config = dict(
    n_layer=16,
    d_model=96,
    n_head=3,
    n_kv_head=1,
    head_dim=32,
    d_mlp=256,
    vocab_size=4284,
    activation='swiglu',
    norm='rmsnorm',
    norm_place='pre',
    norm_eps=1e-05,
    positions='rope',
    rope_base=10000.0,
    rope_fraction=1.0,
    qk_norm=False,
    attn_scale=0.177,
    bias='qkv',
    tie_embeddings=True,
    parallel_block=False,
    init='uniform',
    init_std_qkv=0.0554,
    init_std_o=0.0,
    init_std_up=0.0554,
    init_std_down=0.0,
    optimizer='muon_variant',
    lr=0.0114,
    lr_mult_o=3.0,
    lr_mult_down=1.5,
    lr_head=0.0109,
    grad_clip=0.5,
    warmup_steps=200,
    schedule='wsd',
    decay_fraction=0.64,
    decay_shape='linear',
    final_lr_fraction=0.1,
    batch_tokens=32768,
    seq_len=1024,
    doc_mask=False,
    train_tokens=143500000,
    steps=4380,
    dataset='wikipedia_en',
)
Each number is 128 + 32 x the weight over its row's rms, rounded and kept within 0 to 255. Layers, rows and columns count from 0. Numbers have three digits each. The size before them is the row's rms in percent of the matrix's.

# up: layer 12 MLP up, 256x96, rms 0.163, rows 252-255, columns 48-95
# down: layer 12 MLP down (transposed), 256x96, rms 0.138, rows 252-255, columns 48-95
# gate: layer 12 MLP gate, 256x96, rms 0.157, rows 253-255, columns 48-95
up252 103:141096117123096142132096098081131140175152118085070147109169139101115103117118135174147106140100185113164118104198076140159179113055103126138103
down252 107:117145125127127164133146116097164126136161136117104134160132155153088113059137149130133147114065143162132127124190088079085130108155113106139132
gate253 106:081154085165123096095134098092150172100110140138110111112082166137114072125118147122166136111096097146074117124167137160104193175080134055164160
up253 098:202111118082133148173130095160093132066117134095193097099157112138145168107138155159135163136152131120140204111178127146143183092112132124076122
down253 107:132113102109114107148126128128151122188181144126129085122173184132104116046095100182150147149137119084146080147150105040143122091178187114117109
gate254 087:112107114212151096057170143150134125094070181155137120107117215153160112087142127121157181104108133162116106118037157133139119145181124155103123
up254 094:162170122117183126126167121098118104139132135085100119133157114133093152104170095130078137108099117128118130150120138086151130092131158155105191
down254 093:073126079149150105088084116104146171176151118086057112086155113094092123108138143129171106096092096169099178159107038182151099107067107117159180
gate255 113:118135144074112207084133161179167103114121139163151065131135143085121117118120129156129091148108174151187128147119162080159155168093082183138139
up255 104:082147120199177095144131126138125171122103049088089082145106107129112086175165075122181173121089097122109124124126169144103157095087134142185177
down255 109:172146148101095202075121171169136125106170111197107065135126117130174141158161118115150094125172131129122088136091153150194170159104119092179155